config.yaml
d_model: 640
head_dim: 64
init_std_o: 0.0
grad_clip: 1.0
warmup_steps: 347
decay_shape: "sqrt"
dataset: "wikipedia_en"
Each number is 128 + 24 x the weight over its row's rms, rounded and kept within 0 to 255. Layers, rows and columns count from 0. The size above them is the row's rms in percent of the matrix's.

# layer 2 MLP up, 5120x640, rms 0.0136, rows 638-719, columns 360-399
size [ 91  92  95  96 106  95  90 102  96 101  97  92  88  98  96 110 102  95  93 103 112  93  88  93 109 102  95  86  92  95 107  95 143  98  91  89 102 114  96  87 117  93 100  96  91 101  95  90  99  90  93 114  97  90  98  92  92 102  98  91  95  97  85  95  94 122  96  89  92  91 103  95  99  87  94 100  92  89 100  96  97  92]
[[118 136 169 106 155 137 104 140 103 101 117 148 122  78 123 128 139 147 108 113  70 115 126 167 179 101  89 140 115 139 118 125 122 167 110 140 163 130 141 139]
 [110 134 141 131 152 144 144 159 127 155 100 133 136 142 169 122 133 159 152 160 118 124 147 146 154 167 113 103 146 100 121 113 128 126 110  98 147 132 126 138]
 [104 133 128 142 136 116 158  95 136 137 149 157 145 140 100 142 156 129 141 132 137 130 111 193 145 119 145 145 100 110 126 145 134 130 134 120 114 121 131 127]
 [134 114  99 158 127 111 115 128 148 112  98 127 169 104 166 165 160 119 191 143 124 133 147 126 113 142 103 136 112 105 110 127 113 150 125 100 128 134 150 118]
 [133  94 114 115 147 164 117  64 124 123  89 126 110 106 153 159 170 162 110 160 146 100 111 147 145  77 128 128 119 135 118 142 151 164 141 153 146 135 167 165]
 [147 101 137 108 143 116 111 163 153 123  97  99 122 124 134 119 163 113 175 161 164 138 124  97 116 107 134 134 171 137 110 146 176 110 130 148 103 158 188 146]
 [117  70 114 138 132 135 107 108 120 117 107 147 108 113 144 131 133 117 103 115 152 116 151 122 129 148 141 102 117 155 161 160 114 155 115 106 137 117 151 120]
 [153  69 119 124 107 114  96 163 131  98  95 119 150  84 131 121 127 135 150 153 119 100 136 134 143 128 138 131 146 124 110 113 173 159  94 102 153 119 169 132]
 [184 128 149 106 156  89 171 130  89 138 110 144 157  99 144 121 142 118 107 156 108 144 106 120 102 113  93 111 149 129 112 126 189 135 160 130 115 163 164 136]
 [143 112 128  90 125 103 117 148  92  89 139 122  97 112 132 139 140 119 170 134  93 156 169 146  67 185 110 101 123 150  99 126 139 134 133 117 128 117 143 125]
 [118 133 135 132 131 115  90 120 135 120 118 121 142 165 114 155 131 166 141 130 154 132 161 124 101  61  83 132 111 124 141  87 117 134 116 146 132 130 124 174]
 [149  97 119 161 167 118 118 134 136 100  92 117 144 132 161 142 108 133 150 144 104 124 108 144 127 124 139 111  96 108 130 109 108 105 138 140 112 122 138 134]
 [ 59  88  90 167 116 107  81 108 109 114 119 129 159 129 126 132 147 133  91 132 146 155 131 115 161 124 103  94 122 154 149 141 138 140 152  96 145 109  97 102]
 [148 104 104 120 161 108 134 134 122  94 136 108 138 105 181 153 147  98  96 119 117 126 138 153 161  94 117 120 110 136 181 141 126  98 123 177 116 154 135 135]
 [129  97 116 150 144  76 134 114  86 123 144 157 128 122 162 124 106 141 116 168 138 131 149 191 116 140  98  98 136 146 146 148 135 106 134 131 130  79 165 151]
 [129 103 152 125 189 113 146 126 134 130 128 103 150 128 144 106 173 164 107 145  78 140 136 137 128 124  91 120 106 151 137 110 130 162 117 160 143 126 130 166]
 [136 104 137 113 124 126  82 133 107  86 145  73 142 145 154 122 125 191 117 137 134 158 146 132 130 150 149 121 154 171 143 161 134 169 100 158 172 132 158  83]
 [117  98 132 103 154 205  92 153 109  97 129 104 192 134 163 154 107 122 136 113 112  98  98 127 129 117 131 105 151 123 128 176 122 121 139 118 147 176 159 134]
 [134 125  98 111 114 139 172 173 152 151  94  97 133 132 116 155 122 164 195 163  85 133 146 149 154  95 135  64 124 108 105 101 165  97 144 159 127 149 138 152]
 [151 175  88 123 129 152 135 109 119  88 105 168 114 170 143 146 129 165 199 168  98 119  99 134 114 112 129 142 152 141 138 158 124 119 117 183 133 121 105 137]
 [125  57  93 119 144 141 124 131 120 128 130 142 141 144 125 214 134 119 124  98 162  97 105 135 134 159 121 106 101 162 140 151 145 152 119 143 115 128 121 164]
 [115 116  50 131 114 154  91 100 111 118 130 138  98 113  99 174 119 111 148 129 115 105 179 126 107 103 105 157 141 158 148 130  91 124 102 140 106 101 149 103]
 [104 163 130 128 130 150 157 101 141  89 149 150 174 147 132 197 165 125 106 180  99 130 120 145 114 109 101 128  96 165 135 150 143 132 154  99 117 129 142 159]
 [122  95 105  94 128 135 150 104 104 133 133  83 147 129 133  85 149 145 122 160 110 139 137 119 140 139 136 151 130 100 119 159 163 111 113 119 113 167 149 155]
 [112 169 172 138 128 170 126  98 142 113 129 112 118 197 148 186 190 123 146 138 121 122 144 166 151 152 117  91 153 138 116 152 117 137  98 138  64 125 172 144]
 [ 83 100 169 120 105 101 114 150 113 124 134 123 139 125 142 120 105 103 127 141 155 147 141 179  92 105 140 116 152 139 157 140 159 142 124 152 135  90 144 167]
 [157 131 110 111 105 120 107 113 118 134 157 148 139 132 110 144 142 141 137 171 106 157 129 147  83 114 157 134 102 129 135 133 138 114  95  93 164 142 150 135]
 [149 187 101 117 181 124 114 143 143 125 144 154 148 125 104 124 146 178 135 142 121 146 118 135 103 109 156 147 111 156 130 125  95 154  78 136 133 139 111 151]
 [127  80 105 135 155 164 173  88 154 107 101 173 106 165 122 142 138 108 149 125  67 160 124 119 174 105 130  89  94 145 161 111 149 158 155 132 161 192 172 155]
 [104  98 111  90  96 170 122 143  78  90 143 156 114 167  99 122 126 134 152 155 162 134 123 168 114  84 125 146 128  82 104 135 102 131 107 121 110  97 132 138]
 [123 146 121 134 179 156 135 132 124 143 111 126 166 118 124 164 151 122 160 158 156 132 145 155 171  99 125 116 129 137 128 139 154 142 101 137  80 131 124 145]
 [141 143 163  96 144 138 105 112 134 141 120 111 149 151 150 154 166 116 133 117 147 133 152 127 121  86 137  88 150 104 125 152  92 108 110 128 137 116 140 142]
 [131 122 131 106 106  83 111 148  98 135 147 119 131 120 110 141 138 151 123 108 124 139 108 126 129 102 151 129 102 139 179 130 116 142 120 113 111 125 139 114]
 [169 166 111 134 136 158 124 127 124 147 152 118 138 115 118 129 146 161  97 101 162 171 127 161 114 101 103  95 155 134 155 169 150 134 119  82 109 182 141 154]
 [113  72 130  83 156 147 131 134 128 108 155 161 146 149 118 132 117 117 115 132 101 104 154  98 131  96 112 112 129 162 152 142 146 183 174 130  97  96 142 143]
 [ 83 107 111 173  84 151  89 124 134 122 124 133 136 128 130 124 119 120 148 172 105 121 120 131 146  88 153 135 141 109 114 150 108 134  98 172 113 116 163 117]
 [127 109 110 127 125 118 113 121 158 108 130 133 129 124 143 113 139 134 140 130 146 181 143 163 150 106 128 142 154 108 125 154 147 116 151 116 149 180 177 126]
 [117 163 120 132 164 150 115 149 144 126  99 117 181 139 153 118 142 140 159 162 122 161 119 130 141 160 116  86 139 155 106 133 177 142  99 126 173 147 147 131]
 [113 126 144 131 134 120 118 159 136 131 138 140 151 105 148 135 104 111 130 161  89 168 144  87 107  90 126 125  98 120 177 180 132 136 135 114 141 109 157 161]
 [155 119 125 156 156 125 121 141 103 132 116 172 110  87 142  97  87 176  98 209  88 115 132 123 178 121 160 110 146 121 133 109 112 130  60 157 139 109  94 114]
 [101 148 123 117  76  98  96 142 110 142 128 170 171 128 147 129 144 127 135 176 116 140 121 139 156 106 106 122 155 129 126 132 173 142 140 156 144 184 142 151]
 [172 188 101 125 173 157 119 142  96  93  99 107 135 121 116 125 151 116 115 172 137 133 111 148 118 142 138  85 113 119 151 110 110 131 116 132 192 143 152 112]
 [118 139 123 136 135 137  99 111  82 117 157 174 160 170 103  98 136 150 145 109 102 147 151 154 123 115 127 127 142 166 184 118 186 109 128 102 113 151 142 158]
 [106  94 128 108 171 114 112 133 143 110 115 115 180 103 113 105 117 136 102 109 126 118 152 155 168 126  83 132 155 117 167 142 140 126  88 120 109 135 154 155]
 [117 116 122 153 129 131 103 107 147  81 154 111 118 140 141 157 197 142 160 148 136 145 117 153 161 113 122 111 123 120 101 167 160 130 112 146 117 156 144 143]
 [115 156  90 163 113 121 144 120 140 160 118 130 104 145 177 155 164  95 119 140  96 119 103 131 106  81 125 104 118  92 149 129 155 128  89 140 115 151  97 178]
 [ 97 128  99 139 154 142  77 122 129 128 134 165 164 131  79 142 150 137 133 155 137  97 138 130 150  77 153 120 140 119 151 136 143 125 111 136 126 124 103 111]
 [106 138 111 103 163 116 128 105 135 120 128 134 165  99  91 109 142 119 146 140  98  65 107 117 164  93 144 126 130 125 116 138 140 108 144 117 140 134 125 136]
 [ 91  96 122 120 148 124 140 115 124 134 150 146 121 109 136 158 125 125 112 101 118 143 120 146 132 128 138 100 149  81 127 174 115 134 143 128  88 157 128 140]
 [139 114 143 117 118 125 130 169 125 107 114 106 134 171 116 144 135 130  93 116  98 133 172 119 122 114 130 120 158 140 100 166 128 127 160  90 146 137 131 119]
 [131 125 111 156 108 148 134 156 130 102 136 133 166 144  97 151 126 125 170 117 105 138 135 134 147 141 106  64 141 111 107 137 150 144  98 146 129 135 139 172]
 [119 117 128 113 143 154  82 121 112  77 124 113 131 135 129 135 155 147 165 143 104 151 114 111 122 133 131 112 136 110 128 166 148 135  89 112 106  92 140 131]
 [145 129 131 139 147  57 112 101 111 143 134 138 126 156 133 136  96 168 138 191 111 130 120  92 130  89 111 108 166 135 136 133 147 145 133 140 131 136 116 168]
 [131 116 142  98 133 113 117 128 109 112 149 118 157 101 145 158 123 145 107 136  84 160 105 108 102 146 147  92 122 125 156 171 136 115 189 114 155 105 123 108]
 [ 85 139 105  92 136 127 126 140 133 118  78 127 130 130 145 156 125 141 121 138 156  93 119 140 138 114 126  82 133 124 161 138 155 162 148 132 136 161 128 158]
 [127 146  98 128 139 115  76 138 105 127 151 165 130 124 123 124 138 125 182 129  57 129 167 145 100  83 122 119 105 158 177 127 164 105 110 158 148 164 127 126]
 [122 108 114 104 139 150 148 174 112 102 101 124 140  71 112 144 115 110  98 154 134 136 146 145 119  90 125 143 129 131 121  96 158 160 104 138 149  99 151 109]
 [125 155  92 157 127  98  99 130 113 117 134 153 102 134 157 131 111 128 135 121 150 126 130  44 154 116 155 103 128 109 124 135 162 108 124 107 152 148 133 106]
 [107 129 104 145 169 114 117 132  93 118 123  83 189  90 155 152 186 173 186 150 107 100 152 163 131 128 137 118 103 135 145 161 137 155  86 149 148 128 108  84]
 [120 115  95 132 151 120 106 131 141 100 143 126 119  91 151 161 172 111 103 125  99 152 152 125 130 164 132  93 142 142 158 148 117  98 110 125 120 151 162 109]
 [130  71 113 134 140 103 121 106 138 120 130 139 137 125 130 187 136 160 165 138  80 130 130 165 163 139  99  96 115 132 134 155 132 148 110  90 146 194 121 149]
 [118 114 120 108 121  93 112 147 109 104  96  76 137 157  98 174 142 126 152 155 127 135 144 140 161 119 129 147 135 108 152 121 109 136 130 148 128 142 144 149]
 [117 161 130 150 113  94 160 153 114 112 110 149 138 123  89 164 146 151 104 131 107 108 166 111 127 110 177 127 131  99 128 121 154 105 127 119 104 103 102 143]
 [ 63 104 140 150 105 143 156 106 129 107 133  81 147 132 109 117 107 160 143 134 111 162 132 156 141 104 142 116 137 136 167 117 136 152 145 152 146 135 129 102]
 [112 132 121 126 125 145 122 109 124 116 109 123 139 124 108 136 138 127 151 126  96 101 159 113 151 163 141 116 108 157 167 107 145 155 116 144 122 180 162 125]
 [118 161 110 113 123 141 129 141 121 175 130  99 113  98 117 181 100 170 122 156 111 137  93 116 169 134 154 120 155 144 135 131 153 148 116 118 155 135 136 114]
 [155 121 115 123 165 160 122 129 160 127 117 153 118 127 132 112 125 144 165 113 117 145 125 155 143 113  88 129  57 112 148 147 105 173 123 114  88 141 175 151]
 [126 103 149  89 121 109 128 140 125 117 127 112 114 146 148 131 137 157 126 142 105 155 202 109 124 122 162 133 131  99 107 130 154 139 163 122 152 146  83 101]
 [142 140 103 117 148 113 133 148  86 132 162 159 133 136 120 126 146 109 162 150 119 165 144 106 151 104 148  69  78 108 157  86 142 102 162 127 119 116 159 139]
 [131 135 106 138 121 146 124 129 142 112 147  95 191 134 174 106 106 140 115 141 123 125 133 131 167  92 136 101 110 155 161 112 144 117 140 102 146 137  92 138]
 [113 150  96 122 152 116 130 149  80  97 111 156 157 155 188 166 187 149 131 149 117 120 114 139 130 126 138 130 130 111 134 131 125 173 118 154 117 127 120 136]
 [152  92 123 149  95 142 130 143 105  82 149 103 111 157 169 133 143 129 122 144 143 148 166 134 140 140 149  84 155 123  89 160 149 138 125 119 115  99 126 131]
 [ 97 128 128 152 138  97  96 164  91 110 141 125 130 131 166 108 133 134 150 133  94 131 162 175 136 121 155 118 165 116 138 119  82 148 150 107 104 115 115 146]
 [105  55  90 114 119 137 135 143 132 149 132 140 156 121 145 131 130 111 128 141 118 135 136 103 126  81 148 106 121 111 148 143 195 163  82 141  94 112 111 202]
 [126 144  88 132 149 106 118 134 140 112 109 115  57 159 125 115  95 139 115 150 107 129 124 118 108 141 145 111 174 130 155 164 106 119 158 138 142 147 153 140]
 [156 120  91 130 140 124 131 131 140 121 117 131 153 143 170 119 168 112 166 139 141 157 111 136  97 137 111 132 167 126 133 151  95 126 148 147 111 120  90 143]
 [107 130  90 121 154 136 110 133 147 133 109 143 143 117 127 149 118 112 142 166 100 149  86 169 161 100 129 104 117 138 168 175 138 111 130 150 193 113 125 146]
 [127  87 137 159 122 108 142 134 122 164  91  75 126 157 146 129 148 151 109 128 121 143 136 129 129  92 153 117  96 141 175 135 141 165 115 127 117 170 102 116]
 [156  98 118 138 149 206 114 111 112 103 128  91  77 167 154 155 176 133 116 138  93 135  82 184 162  99 141  79 159 120 151 141 116 159 110 153 118 168 116 118]
 [145 124  86 131 131 225  72 116  79 131 135  98 126 106 136 148 145 142 146 119 140 112 109 112 196 122  93 143 112 138 143 130 123 113 140 153 178 142 115 129]
 [126 154 105 130 146 120 102 129  99 126 161 160 143 112 101 119 117 123 108 158 107 151 140 114 118 131 150 120 121 161 131 120 134  94  93 166  90 155 135 132]
 [ 82 121  92 125 182 126  99  91 130  86 108 138 127 116 108 190 136 124 164 130 123 119 144 151 166 160 136  92 145 107 128 117 122 132 104 143 108  72 169 142]]
# layer 2 MLP down (transposed), 5120x640, rms 0.00563, rows 638-718, columns 360-399
size [ 73  66  60  83  92  94  72 100  79  80  77  62  71  83  87 132  90  63  64 116 139  70  68  69 136  98  78  53  74  99 110  62 320  95  59  41  93 117  78  37 156  57  75  69  76 115  77  43 111  49  60 143  56  45  61  36  66 128  85  55  64  72  14  49  80 161  78  47  64  32 126  49  91  35  75 123  62  38  88  85  93]
[[173 122 119 126 121 181 114 147  79 145 138 137 104 130 106 112 122 138 156 125 122 125 122 102 117 113 129 124 143 138 142 107 138 123 124 119 135  88 161 127]
 [143 106 170 102 141 106 125 145 129 155 140  78 137  82 140 101 131 164 132 153 156 137 148 110 158  87 134  55 157 158 156  88 125  99  98 147 142 102 104 120]
 [ 97 121 130  98 114 153 158  83 134 130 127  95 137  94 131 108 131 152 169 125 140 153 122 144 120  87 149 134 120 186 118 122  80 131 140 170 120 150 161 154]
 [ 74 140 139 133 137  89 100 152  89 130 116 134  97 126 163 119 170  78 111  94 143 113 122 127  56 124 142 130 103 120 118 155 164  78 117 110 135 124 176 120]
 [147 152 103 152 155 156 153 151 147 150 155 154  99 137 129 107 164  69  97  92 112  95 152 138 106 135 123 140 136 167 155 131 118 153 100 188  76 129 128 157]
 [176 118 110 164  66 107 129 164  91 152 139 154 133 130  69  79 100  99 141 111 128 121 134 109  85  86 135 140 130 130 108 169 112 142 151 144 150 132  85 124]
 [138 118 124 156 159  97 110 148 165 124  87 149 158 109 136 152 158  97 121  98 115 103 139 168 119  87 167 186 165 114 160 104 153 105 122 132 155 167 133 113]
 [117 154 110 110 112  97 134 152 171 150  86 153 168  96  70 127 153 156 117 105 174 122 141 143 181 123 125 137 103 144 151 116 140 127 135  84 121 137 121 154]
 [147 105  90 168 116 135 125 137 119 127 107 112 154  94 136  89 122 106 160 124 121 136 113 129 105 124 149 144 135 159 140  84  68  78 129 144 135 121 125 147]
 [103 176 125  97 118  84 140 110  85 100 124 143 134 169 124 129 150  91 120 126 122 101 154 117 181 122 133 139 111 169 143 138 123 116 135 115 119 137 114 150]
 [148 127 130 122 115 157 155  85 145 161 111 121 109 141 112 106 115 160 116 116 136  99 167 154 124  84 156  96 155 142 112 173 119 126 136 118 103 135 112  94]
 [152 131 169 105 108 127 121 104 103  99 109  82  91 113 134 113 139 103 178 146  87 129 116 138 132 114 160 150  96 148 153 103 148 142 112 102 143 122  86 121]
 [125 105 131 153  97 134 152 127 115 156 120 140  99 101 105 157 125 135 141 106 128 111 117 155 151 132 107 148 128 114 109 133  99 168 125  73 123 120 114  77]
 [120 125 124 109 134  76 181 142 116 107 134 103  50 108 135 146 151  87  93  84 145 141 132 197 158 136 124 106 138 177 146 107 184 134 131 131  98  94 136 134]
 [115  88  96 149 128 133 155 129 139 109 126 137 111 165 141 135 107 162 132 117 156 113  83  93 143 159 155 122 112 168 116 118 130 116 133  83 146  98 127 153]
 [164 139 150 116  87  95 165 121  67 130 132 107 128 124 138 117 116 131 158 146 174  91 152 115 171 112  90 143 173 118 114 170 109  84 157 135 137 137  94 135]
 [123 105 145 128 104 132 107 167 153 102 187 106 140 122 121 105 126  78 122 100 123 165  97 171  91 133 142 113 133 130 106 140 164 106 145 122 149 135 142 117]
 [122 150 174 160 107 140 142 154  77 125 125 145 139  99 167 128 116 130  79 158 155 131 153 120 112 110 109 152 139  97 114 107 104 104 160  93  95 113 141  87]
 [161 135 133  84 103  93 134  99  92 158 142 115 156 157 166 157  96 109  84 137 138 143 154 169 107 190 108  98 121 138 137 106 103 114 128 134 148 116 168 113]
 [218  95 184 151  55 138 119 164 113 134 137 163  89 110 118 120  83 161 106 135 136  95 108 104 105  87 165 125  76 114 102 111 104 133 178 115 161 129 106 136]
 [110  98 143 112 120 136 152 158 117 161 111 128 105 122 103 201 154  86 113 113 129 128 163 117 103 111 148 120 135 138 146 117 120 137 114 126  83 111 142 154]
 [147 158 181 152 101 111 157 188 106 163 115 176 137 133 138 160 161 153 144  95 157 152 148 106 143 116 108 102 162 126 131  71  95 132 126 121 137 166 108 118]
 [178 133 119 154 161 107 115 125 156 156 154 133 163  87 133 143 156  95 113 140 159  95 161 136 131 177 102  93 188 166 107 105 108 136 115 146 128 129 142 129]
 [116 138 149 141 153 125 108 118 114 118 132  82 138 130 128 159 119 101 112 102 111 180 125 124 147 127 136 145 125 122 127 128 132 165 145 118 149 128  84  93]
 [143 139 139 125 104 125 126 113  87 195 140 144  64 132 153 148 122 121  90 102 152 104 138 106 158  97 116 194 122 103 126  93 128 133 144 120 111 123 107 142]
 [144 102 169 112 116  77 153  96 101 140 133 102 107 149 147 121 125 158 155 113 193 125 130 117 130 163 113 120 127 159 146 116 114 133  78 162  87  96 141 137]
 [ 84 141 143 122 116 153 135 123 169 134 151 169 138 155 150 143 159  96  73 103 148  92 136 153 141 161 106 146 123 175  93 158 142 107 150 158 169 118  63 166]
 [114  87 103  87 158  92 123  96 167 117 161 139 127 111 152 133 155  78 145 120 135 108 124 131 135  88 116 144 129 152 137 142 145 154 105 147 113 169 139 137]
 [113 159 133 152 144 151 159  97 106  78 123 129 148 104 122 121 118 129 168 124 104 136 153 161 112 110 148 104 121 135 121  88 140 102 121 141 115 114 139 199]
 [137 109  87 144  93  98 150 134 109 102  82 141 115 133 194  95 106 143 100 149 115 121 122 118 119 155 135 151 146 116 174 167 135 139 157 155 127 111 112 114]
 [162 151 120 119 105 110 140 140 130 127 132  98 147 102 144 130 139 120 104 133  99 166 114 131 147 117 121  88 128 155 129 122 106 143 118 134  88 142 115 151]
 [141 141 161 150 117  97 144  94 120 186 136 159 153 142 122 125 147 107 120 114 140 124 153 140 128 129 124 166 105 130 135 141 119 135 133 146 137 155 121 137]
 [130 167 130 124 136 104 131 104 134 138 125 100 148 120 145 122 128 109  91 144 151 157 147 139 107 121 115 130 177 128 142 124 111 114 123 100 107 163 140 139]
 [119 150  84 118 131 130 150 155  82 144 112 103 131 127 105 176 132  76 106 149 145  88 127 117 118 132  98 153 123  99 163 167 165 132  80 150  94 130 140 160]
 [ 98 130 143 130 129 126 131 133 126  98 149 101  99 124 115  95 117 118 100 106 101 103 159 160 118 157 145 141 148 165 106 143 160 117 153  98 140 165 143 109]
 [120 145 143 106 125 153 126  52 128 118 129 115 148 137 151 130 168 153 174 167 145 183 141 125 158 139  90 150 172 172 107 135 123  66 132 144  85 128 125 166]
 [129 135 145 133 114 114 105 144 108 110 130 169 125 164 128  99  88 147 106 147 150 107 115 107 155  91 141 144 124 115 116 153 115 143 147 147 113  88 139 135]
 [157 170  85  96  98  73 158  90 142 157 116  83 105 142  90  92 114  90 127 116 122 133 188 156 147 115 154 140 157 128 128 111  84 122 105 141 101 175 133 167]
 [118  96 117 150 109 126 159 107 139 133 139 151 164 117  89 174 131 123  98 136 122 136 147 142 138  99 141 138 137 133 132 102 105  88 143 124 116 198 165 120]
 [116 130 174 113 127 139 123 129 189 158 113 107 187 125 113 141 147 137 133 104 141  71  75 114 128 151 130 134 145 165 158  98 135 134  92 151 128 106 124 121]
 [174 142 158 122 109 122 124 134 104 131 164 123  99 157 104 122  88 123 151  98 155 157 153 124 126 104 108 157  81  82 147 126 112 133 164 158 134 135 136  79]
 [140  80 120 170 131 141 134 152 137 159 123 140 110 122 146  87  67 143 101 128 152  67 111 159 126 160 122 101 119 148 119  99 128 147 126 154 110  70 140 109]
 [157 147 130 132 116  96 161 106 124  96 137 154 190 114 131  70 136  90 115 101 142 143  84  99 123 137 139 188 169 169 127  85 146 106 145 134 125 142 129 116]
 [ 89 187 148 151 114 116 137 102 129 134 163  98 165 130 159 105 119 167 118  93  84 151 118 128  62  66 144 122 145 143 127 131 140 111 165 119 127 139 114 108]
 [152 104 145 122 137  83 106 104 100 148 140 160 125 159 141 162 155 158 144 160 125  91 120 131 172 123 132 139 131 134  91 149 159 160 122  92 119 118 110 170]
 [ 89 149 149 138 148  97 141 106 143  89 131 171 111 144 151 147 120 101 129 168 153 118 111  96 138 143 174 132 163 117 112 104 122 154 150 124 152 163 131 125]
 [151 104 131 137 154 130 124 128 125 152 117 109 147 134 133  98  73  58 121  95 172 108  92 133 118 119  71 137  82 128 133 133 104 154 111 117 117 128 132 140]
 [124  94 128 124 105 123 107  94 115 157 145 137 123  82 140 143 132 128 116 118 153 143 140  87 108 128 110 130 119 135 108 146 104 138  91  96 131 156 152 173]
 [129 155 137 131 149 134 154 143  96 159 129 119 172 132  84 117 158 111 146 131 137 136 116 119 141 114 150 100 163 103 174  98 136  89  57 146 151 134 136 152]
 [146 106 116 126 122  81 118 114 104 128 128  99 139 134 142 157  92 106 142 119 124  71 156 152 119 111  97 152 146 162 120 152  92 137 114 165  97 124 153 131]
 [120 112 125 102  97  99 123 109  82 133 133 136 121  89 128 143 121 131 133 132 113 115 161 107 116 146 125  91  64 111 163 147  91 154 144 125 194 136 152 120]
 [122 128 149 100 125 143 143 105 180 137 107 109 113 124  80 106 109 162 148 102 102 124 173 113 168 168 130 190 129 123 104  98 101 110 149 140 130 132 157  90]
 [138 110 161 154  76 130 103 119  95 103 112 165 163 162  95 107  87 118 162 126 119 134 168 191 148  98 116 141  80 142 157 118 130 140 161 158 119 172 113 132]
 [123  93 110 106 121  98 114  98 133 136 108  88 130 120 120 141 131  92  95 125 118 100 134 116 137 114 142 109 105 166  89 141  92 148 105 125  88 159 117 120]
 [110 138 123  87 145 128 115 145 120 162  90  82 133 162 130 126 127 134 139  98 157 133 160  96 163 124 130 144 133 133 145 107 106  92  97 152 108 146 130 173]
 [115 155 157 118 165  96  91  63 129 135 113  91  99 178 103  94 123 100 147 158 141 138 107  78  82  96 134 122 151 119 143 102 149 135 150 142 102 111 105 126]
 [180 106 126 189 107 118 130 134 124 141 143 131 122 114 133 156 108  74 121 172 120 144  98 142 107 114 132 125 108 159  98 145 129 139 149 142 116 106 149 118]
 [116 159 156 142 128 154 129 131 143 118 114  50 108 141 140 114 161 161 161 149 114 122 127 115  54 120 155 115 135 193 172  88 153 124  95 158 120 143 129 165]
 [143 165  92 157  85 153 111 147 125 124 129  99 136 155 115 147  98  92 131 146 142 100  83 118 135 128  74 177 156 148 111 144 100 119 127 108 104 145 112 113]
 [129 147 152 131 112 115 130 124 109 168 118 153 137  79 109 146 166 134 111  91 140  99 107 132 145 150 146 109 123 117 118 130 179 124 132 131 106 124 144 114]
 [131 116 136 137 170  78 105 176 145 156 123 158 138 140 116 114 139 106 119 102 121  97 146 145 145 128 144 169 146 150 132  79 118 123 147 137 116  89 145 117]
 [112 127 120 144 131 128 127 122 191 113 135 108  74 131 138 172 138 137 134 104 124 125 129 133 120 201  81 108  80 150 148 117 189 151 137 104 119 127 151 108]
 [112 186  99 120 106 116 128 133 108 104 101 109 145 114 128 138 112 112  89 157 121 125 131  72 129 104 127 150 136 130 117 132 121 125  96  81 153 139 164 131]
 [128 134 136 139 117 165 146 105 142 138 128 130 161 103 149 108 142 163 127 108 136 119 118 125 150 122 121 140 123 148 153 134  72 113 127 172 121 111 116 175]
 [ 89 105 159 121 118  94 138 139  90 140 152  84 121 146 111 119 122 132 135 168 125  80 173 106 133  96 101 128 126 102 148 135 128 105 114 141 112 142 151  97]
 [111 129 143 120 157  97 117 130 167 161 128 105 140 111 106 148 140 104 116 109 149 138 118 103 141 116 136 116 131 136  83 147 135 117 133 107 153 154  90 170]
 [152 158 160 127 102 101 123 116 134 142 143 118 117  89 150 111 121 148 146  78 115 154 118  94  96 132 153 116 107 129 143 109 133 151  85 145 149 129 142 110]
 [127 138 155 133  81 135 116 173 110 164 111 125  72 117 132  71 102 114  98 101 104 132 143 145 121  91  93 125 137 149 112  93 125 119 128 145 169 142 135 105]
 [112 148 152 134 169 146  94 118 133 104 149 114 118 111 137 135 111 132 160 115 134 130 112 129 136 128 117 166 174 135 101 136 106 143 118 168 116 142 161 148]
 [113 149 173  92 106 120 134  98 118 110 149  85 123 150 105 133 140 118 132 144 150 122 122 133 121 126 145 133  97 128 129 164 106 156  95 153 124 103  72 143]
 [ 90 136 108 152 177 164 107 137 172 120 127 108 108 124 144 145 107 137 111 158 106 156 119  88 150 145 138 105 110 111 147 123 118 113 128 116 129 148 135  91]
 [107 113 154 172 104 138 134 101  77 147 154 124 141 159 126  95 120 108 162 115 146 109 130 163 128 116 144 127 122 160 118 105 118 123 137 145 131 118 137 131]
 [102 105  97 126 139  91  86  98 109  87 155 132 176 118 126 146 171 136 148 131 134 150 152 101 136  66 139  97 182 116 148 152 108 149 155 128 118 120 125 124]
 [141 137 105 123 152 139 135 117 158 104 157 142 141 111 127 104 140  97  98 105 117 114 125 126 126 108 150 130 119 145 152 113 136 107 144 121 139 125 151 104]
 [145 150 124 109  90 149 108 134 120 137 115  77 129 118 122 119 144 127 121 126 143  60 132 164 100 128  88 135 118 132 133 108 124 111 105  90  97 126 179 125]
 [ 76 150 150 107 131 108 139 148 121 144 136  71 158 116 177  97 140 130 126 143 118 141 136 116  93 112 127 141 175 128 147 159 176  99 133 173 106 134  81 130]
 [161 104 116 200 130 124 147 164 116 154 128 148 149 132 102 113 140 107 146 105 129  89 151 133 132  81 157 134 136 115 113 151 130  94 138 143 138  90 124 155]
 [160 102 147  99 117 142  89 122 120 126 122 102 128  76 169  98 120 125  90  89 166 120 130 141 128 145 112  95 169 134 111  96 142 115 138 115 125 123 126 134]
 [152 107 157 103 147 154 121 124 157 154 156  81 110  96 140 134 155 148 122 134 117  55 143 141 137 104 140 146 169 146 115  76 145 150 143 145 121  92 141 137]
 [125 128 182 149 114 122 168 171 150 115 147 114 100 111 143 126 139  71  90  90 128 118 121 152 134 123 138 144 140 162 132 136 120 122 119 100 160 106 119 132]
 [116 140 134  91  95  85 101 128 125  93  95 114 162  93  96  88 161  94 126 103 162 150 123 123  91 168 124 145 120 149 128 145 106  94 126 151 112 141 136 138]]